From a checkpoint of a small transformer trained on Wikipedia: 4 heads of 128, no biases in attention or MLP.
Each number is 200 + 40 x the weight over its row's rms, rounded and kept within 0 to 999. Layers, rows and columns count from 0. The size before them is the row's rms in percent of the matrix's.

# layer 11 MLP down (transposed), 2048x512, rms 0.601, rows 92-117, columns 128-191
100,188,242,133,216,222,187,73,176,155,195,166,197,261,161,100,170,186,188,242,200,190,215,223,165,146,194,205,219,190,214,225,198,149,271,148,162,116,144,213,179,176,132,193,189,208,164,239,187,258,227,136,250,231,206,263,181,156,194,222,225,214,167,174,233
088,194,193,181,182,182,162,202,192,179,191,263,193,258,141,127,199,174,201,128,196,282,196,238,174,171,172,155,229,286,172,165,213,163,204,185,180,206,254,235,204,215,185,164,153,189,185,219,263,180,243,289,175,183,243,200,192,113,200,194,176,220,184,238,212
121,199,188,137,202,129,188,146,169,166,144,131,133,154,145,195,134,175,201,214,193,203,158,208,148,189,232,138,141,149,164,202,187,152,153,194,159,179,157,156,157,205,160,166,153,141,195,168,149,124,157,168,199,153,200,153,122,142,193,167,183,164,183,174,184
101,245,183,152,192,275,238,229,212,185,175,205,247,272,190,190,241,191,135,194,179,218,148,260,220,151,188,261,155,257,153,253,135,197,200,206,261,143,211,198,262,261,152,212,149,193,226,208,204,226,268,197,182,208,246,169,216,291,180,114,223,253,232,195,222
100,151,227,163,174,188,226,251,188,113,179,229,190,160,212,146,141,239,180,156,231,222,189,262,152,153,213,214,139,191,175,190,162,259,168,156,156,203,227,182,194,228,199,295,252,282,190,212,163,145,157,220,179,145,172,199,186,263,229,232,137,185,227,200,161
094,252,230,147,144,203,216,196,184,184,221,269,130,134,121,221,230,201,244,203,224,159,218,220,130,156,211,183,162,234,182,149,224,79,176,152,173,160,211,224,221,206,193,197,203,260,241,163,235,212,218,202,229,162,177,169,142,157,221,198,158,151,156,206,187
099,223,185,151,238,130,209,313,199,268,177,161,211,135,164,241,127,201,202,163,225,261,189,147,171,191,188,226,206,189,201,215,102,208,217,135,226,185,184,143,194,190,169,192,239,189,145,170,177,158,197,231,124,161,195,139,253,198,178,233,153,157,198,199,163
116,203,161,197,151,222,111,189,146,235,172,208,159,179,185,241,166,219,147,244,169,191,274,125,245,154,183,271,194,217,226,244,199,204,240,197,244,235,168,169,246,168,209,235,110,114,171,209,187,225,214,266,214,82,158,229,159,181,146,215,158,193,174,229,158
100,225,152,202,194,107,199,203,121,144,146,223,235,194,270,201,211,181,216,201,197,227,208,233,157,202,158,222,131,213,213,163,167,152,293,185,172,132,129,155,203,159,202,203,178,250,216,133,187,166,216,193,204,160,143,218,136,217,184,194,213,209,181,180,247
094,173,117,207,174,295,160,202,185,183,214,157,170,259,191,234,164,185,140,168,253,165,134,150,192,187,198,136,241,191,129,248,215,200,178,200,233,248,155,245,168,219,138,151,162,258,122,191,221,94,207,226,237,155,171,190,134,188,153,206,190,194,200,166,151
094,237,234,229,206,260,184,154,125,250,202,167,184,190,147,219,239,234,180,211,225,205,197,246,190,169,209,254,138,205,161,192,229,178,210,200,195,183,135,229,166,170,175,170,170,255,141,215,262,306,256,237,153,207,256,189,155,237,211,252,274,186,225,212,295
089,219,238,90,194,199,235,241,159,121,208,186,223,269,206,238,217,223,111,165,172,179,219,217,225,205,281,216,270,193,241,181,173,228,172,193,206,156,209,179,177,234,196,136,130,200,167,179,168,252,251,188,225,212,144,232,213,198,171,149,181,212,236,216,209
118,170,217,265,202,105,203,248,219,205,154,183,202,195,174,194,144,136,179,279,195,240,197,169,146,250,251,280,71,172,201,243,166,124,217,212,241,194,170,202,200,188,133,166,142,178,181,196,163,221,186,215,225,170,144,229,213,223,206,282,196,243,170,235,236
098,180,178,187,195,189,225,252,261,253,145,201,246,206,136,143,214,93,152,144,111,238,177,260,225,153,213,188,203,187,206,199,232,135,228,237,164,235,185,208,228,217,87,165,199,194,136,169,182,171,192,156,205,176,168,233,228,139,135,195,124,174,237,162,181
110,221,230,193,253,182,180,204,207,298,293,166,152,169,234,179,211,159,212,191,195,111,224,225,221,181,172,207,196,207,117,205,171,136,171,149,230,242,148,155,232,191,200,186,204,152,198,233,264,196,182,261,143,183,159,187,243,175,157,168,191,174,144,194,189
095,167,200,251,283,144,211,225,177,184,214,178,187,226,209,157,208,169,251,237,208,156,243,194,158,216,296,206,176,180,211,195,243,249,170,135,183,215,167,192,264,77,182,168,227,182,152,191,225,179,253,235,200,230,249,218,157,227,215,126,226,216,263,166,172
091,193,140,194,198,274,177,156,183,149,207,193,205,223,202,210,184,192,209,240,207,193,245,259,248,268,156,186,193,200,234,229,208,214,146,169,256,175,227,177,191,157,207,173,167,231,188,231,90,225,223,188,204,135,193,123,217,152,154,208,203,185,245,203,247
107,231,193,200,211,193,197,235,122,210,230,144,214,191,248,190,253,268,247,232,163,208,194,193,142,165,156,189,140,145,235,215,240,153,218,195,190,174,189,191,194,180,213,220,185,156,198,151,160,259,232,182,220,95,197,148,190,190,237,177,261,202,248,200,116
095,217,190,194,242,189,196,291,152,266,208,233,175,105,179,229,144,217,180,150,146,249,156,178,154,219,272,217,135,199,256,170,187,111,179,105,195,146,203,170,169,239,152,197,233,239,227,204,259,147,139,203,180,225,179,198,242,114,218,206,247,224,156,201,192
099,154,140,215,206,151,215,138,161,191,199,161,164,187,232,234,205,165,150,218,202,201,219,142,194,238,210,189,135,163,172,164,231,159,115,200,176,155,246,235,187,229,183,246,189,193,165,189,248,200,97,174,143,264,171,141,206,208,173,238,241,205,129,151,199
103,186,204,169,249,206,175,192,162,167,142,148,167,230,240,178,223,195,180,161,106,182,179,233,172,171,188,257,146,219,201,121,173,141,207,191,163,241,225,197,145,157,228,201,244,216,226,195,137,151,254,170,283,174,174,228,112,146,171,208,190,151,183,163,202
103,165,181,200,144,216,163,168,230,258,252,213,192,210,197,152,213,176,212,188,174,211,267,174,193,185,152,191,184,162,142,194,211,232,113,187,193,210,220,278,147,195,285,169,228,150,184,147,211,131,240,208,158,199,210,280,256,89,119,188,194,221,204,170,139
087,219,178,217,248,170,227,167,143,208,229,211,211,250,225,213,182,147,194,171,215,199,142,162,145,179,259,168,226,209,145,131,195,222,249,184,211,197,148,130,201,179,257,223,210,169,176,147,181,239,124,187,169,159,216,206,171,183,211,264,192,269,134,157,216
095,187,207,215,222,223,225,218,202,194,226,218,221,145,206,185,200,219,196,187,133,232,103,188,187,231,244,186,225,226,137,246,260,179,185,206,243,178,206,161,253,184,183,192,148,234,221,123,175,215,158,241,211,137,221,198,225,212,245,160,163,215,132,145,230
102,132,183,221,150,164,182,149,178,166,155,180,187,192,259,228,195,171,216,124,196,141,179,212,160,234,184,155,188,194,249,202,208,219,231,139,161,189,198,151,150,159,241,217,207,197,175,140,149,135,150,129,185,166,193,181,207,173,221,111,190,174,125,170,180
109,177,199,199,180,95,294,165,234,208,252,206,207,208,186,217,164,242,168,183,225,138,206,189,263,218,212,179,192,249,221,217,117,164,192,184,249,222,216,119,159,200,279,105,191,216,167,256,248,225,216,208,197,196,227,238,206,176,135,207,212,214,187,186,125
# layer 11 MLP up, 2048x512, rms 0.355, rows 93-117, columns 128-191
096,199,193,168,228,220,239,201,223,175,174,210,218,208,188,207,230,160,142,214,209,245,182,167,173,188,203,171,165,251,186,225,184,223,156,223,179,241,172,268,185,181,176,178,249,222,243,192,210,239,129,297,200,124,172,226,184,175,215,146,188,236,191,175,210
093,134,190,273,137,207,189,192,226,174,268,202,205,188,247,155,205,199,163,202,131,162,225,193,205,167,126,207,199,192,282,210,212,256,182,123,300,221,180,211,260,193,241,195,320,230,185,188,218,186,195,224,170,207,162,259,162,199,114,203,207,200,161,147,178
095,205,180,221,275,257,206,232,190,218,271,255,251,224,178,183,310,167,185,225,212,213,246,254,260,188,229,158,205,226,145,159,255,172,266,211,215,231,179,135,181,164,162,226,82,176,190,252,208,162,190,207,142,222,190,194,120,209,134,211,185,228,263,268,212
097,194,206,166,229,209,190,166,217,219,252,183,186,262,200,173,247,264,152,178,248,268,212,178,245,193,269,171,142,176,129,160,248,168,175,194,252,166,172,197,255,244,228,202,192,175,193,192,208,184,282,164,208,121,281,215,187,138,182,197,209,200,281,226,135
095,212,175,184,174,187,143,198,275,127,221,190,217,169,206,226,234,177,137,158,205,165,186,199,181,247,184,214,135,171,191,124,168,197,211,191,199,267,195,188,170,242,233,163,192,219,267,233,210,242,167,151,202,208,158,241,203,215,243,195,242,214,206,189,191
099,191,256,215,217,203,181,178,243,187,208,180,201,210,245,203,223,248,247,234,203,232,176,165,128,187,179,197,186,162,221,231,250,207,190,250,182,163,261,204,201,158,232,185,127,256,180,101,287,149,186,128,198,202,211,231,206,194,238,158,156,209,121,198,164
111,175,283,173,175,217,227,198,161,136,118,145,197,269,143,171,137,226,287,194,228,141,263,220,109,205,266,219,167,188,201,239,195,208,199,173,258,254,239,164,268,184,168,159,116,143,184,183,165,225,150,217,187,136,214,219,199,211,162,196,112,183,176,191,179
097,191,150,146,150,215,225,200,192,163,228,106,190,273,151,197,261,203,195,204,243,185,210,199,219,171,200,186,193,112,158,247,199,204,240,250,203,191,180,214,208,263,183,221,122,143,221,167,273,265,168,163,233,239,219,213,171,255,264,262,173,240,195,238,161
095,207,267,203,272,161,202,155,233,203,205,218,174,178,152,174,236,181,183,155,140,192,204,247,312,144,147,169,190,154,248,152,227,174,248,228,179,197,219,151,108,226,196,309,196,150,180,167,223,224,199,199,199,119,238,222,189,209,291,212,166,149,234,176,202
097,207,248,195,273,155,90,303,150,202,213,215,194,202,240,220,225,168,184,170,180,175,237,133,189,127,179,227,308,224,238,227,189,227,197,146,205,167,238,168,201,164,238,174,207,210,169,215,155,188,217,200,197,139,213,247,180,274,156,142,204,175,159,179,177
093,192,156,263,240,208,170,240,255,174,195,205,191,196,186,202,155,117,185,210,236,185,260,217,89,221,222,188,134,257,295,184,173,180,139,256,170,233,218,183,214,199,144,220,284,192,157,219,206,181,171,191,189,270,169,172,242,224,149,220,164,219,247,158,293
109,218,173,164,170,217,225,234,285,245,175,172,145,184,260,221,256,260,220,128,214,233,142,222,183,273,199,159,196,191,190,237,236,201,207,167,154,209,265,150,185,224,133,264,223,189,298,198,194,158,168,245,205,249,201,249,207,217,171,154,197,184,171,233,144
097,202,179,255,219,217,146,155,314,223,164,163,182,246,154,155,192,182,191,230,286,181,168,237,261,185,228,115,186,221,228,164,245,191,213,164,270,148,195,231,175,182,164,268,245,200,201,213,203,247,184,198,202,160,204,176,262,187,169,232,228,255,203,198,176
105,192,229,219,114,212,224,269,187,183,215,199,176,271,222,193,239,245,145,179,186,205,244,219,283,207,154,191,287,230,159,183,205,239,208,257,198,206,189,132,194,186,250,238,190,215,116,201,205,168,159,244,252,282,261,195,276,251,194,155,198,202,199,164,248
111,195,213,184,294,242,197,236,126,251,110,236,176,184,187,223,204,249,230,209,209,191,209,232,277,204,159,258,270,121,219,145,247,216,183,151,179,240,240,148,242,206,208,157,269,222,226,187,213,163,220,296,170,310,190,151,158,218,114,188,223,237,151,126,208
092,159,219,197,189,192,206,262,173,208,139,232,173,270,186,258,237,197,249,179,181,243,203,166,129,180,170,212,183,207,224,204,175,254,227,192,222,229,138,172,140,248,173,191,276,227,256,194,175,212,170,238,190,241,114,207,238,192,254,226,231,182,115,184,148
103,224,143,186,158,160,178,148,159,286,193,165,225,149,205,121,249,280,122,218,173,180,190,209,159,233,264,184,167,122,190,193,269,186,157,317,173,281,202,161,186,190,184,192,216,231,266,183,203,199,128,168,172,120,264,213,186,148,178,181,254,209,217,202,237
097,162,208,162,155,188,220,177,115,172,213,210,199,162,250,173,234,191,214,309,194,142,212,174,189,157,172,153,166,232,183,228,211,227,183,235,224,197,195,62,195,181,196,108,158,190,171,176,255,211,165,126,194,211,195,203,235,192,195,175,218,88,223,211,226
106,181,144,129,219,196,216,206,196,207,171,151,224,209,229,177,202,170,142,232,156,241,221,140,152,177,285,174,198,175,227,138,186,228,182,215,203,209,230,214,249,152,239,225,154,255,176,229,258,195,193,179,192,145,261,210,155,177,129,137,139,185,192,187,156
097,250,182,215,151,208,266,133,195,228,210,182,225,261,147,224,194,207,244,188,191,184,123,160,227,224,152,206,185,212,178,254,113,173,245,176,220,189,212,196,280,181,217,217,154,194,225,139,211,248,131,278,192,156,216,207,244,158,169,244,174,175,234,242,125
104,110,151,285,249,170,245,168,251,167,236,107,194,232,111,179,211,120,193,202,207,188,167,141,233,211,230,133,172,130,157,265,286,216,184,172,196,217,187,138,171,181,281,174,219,205,147,157,152,186,203,237,204,172,230,181,246,173,155,151,228,163,199,206,158
094,164,156,211,223,234,194,163,224,108,244,158,221,117,137,166,163,227,231,217,191,211,183,173,236,214,142,169,249,198,138,205,187,188,200,248,171,104,113,275,186,222,201,220,214,273,262,203,232,195,180,165,164,209,222,163,227,200,228,217,254,233,218,202,185
101,207,210,224,191,251,192,159,196,188,155,221,163,197,243,235,169,157,197,168,269,304,215,215,193,146,245,158,163,288,223,203,197,151,286,208,248,198,223,195,251,189,160,136,185,149,152,180,228,222,120,161,239,165,183,139,171,184,197,178,237,191,158,136,176
094,192,245,232,224,134,249,256,185,227,186,275,190,246,299,172,191,204,205,182,131,158,161,273,200,185,167,110,187,165,171,218,156,171,195,256,197,167,189,217,200,181,190,198,126,200,232,184,218,264,216,183,183,176,272,251,166,183,148,177,198,312,238,197,170
106,192,232,137,257,171,236,202,157,200,159,198,198,181,221,201,181,228,201,177,261,88,225,188,190,242,189,193,154,200,184,232,231,203,206,173,267,210,215,221,217,139,191,206,162,206,249,245,184,178,217,150,138,216,264,257,218,201,161,166,148,223,209,230,197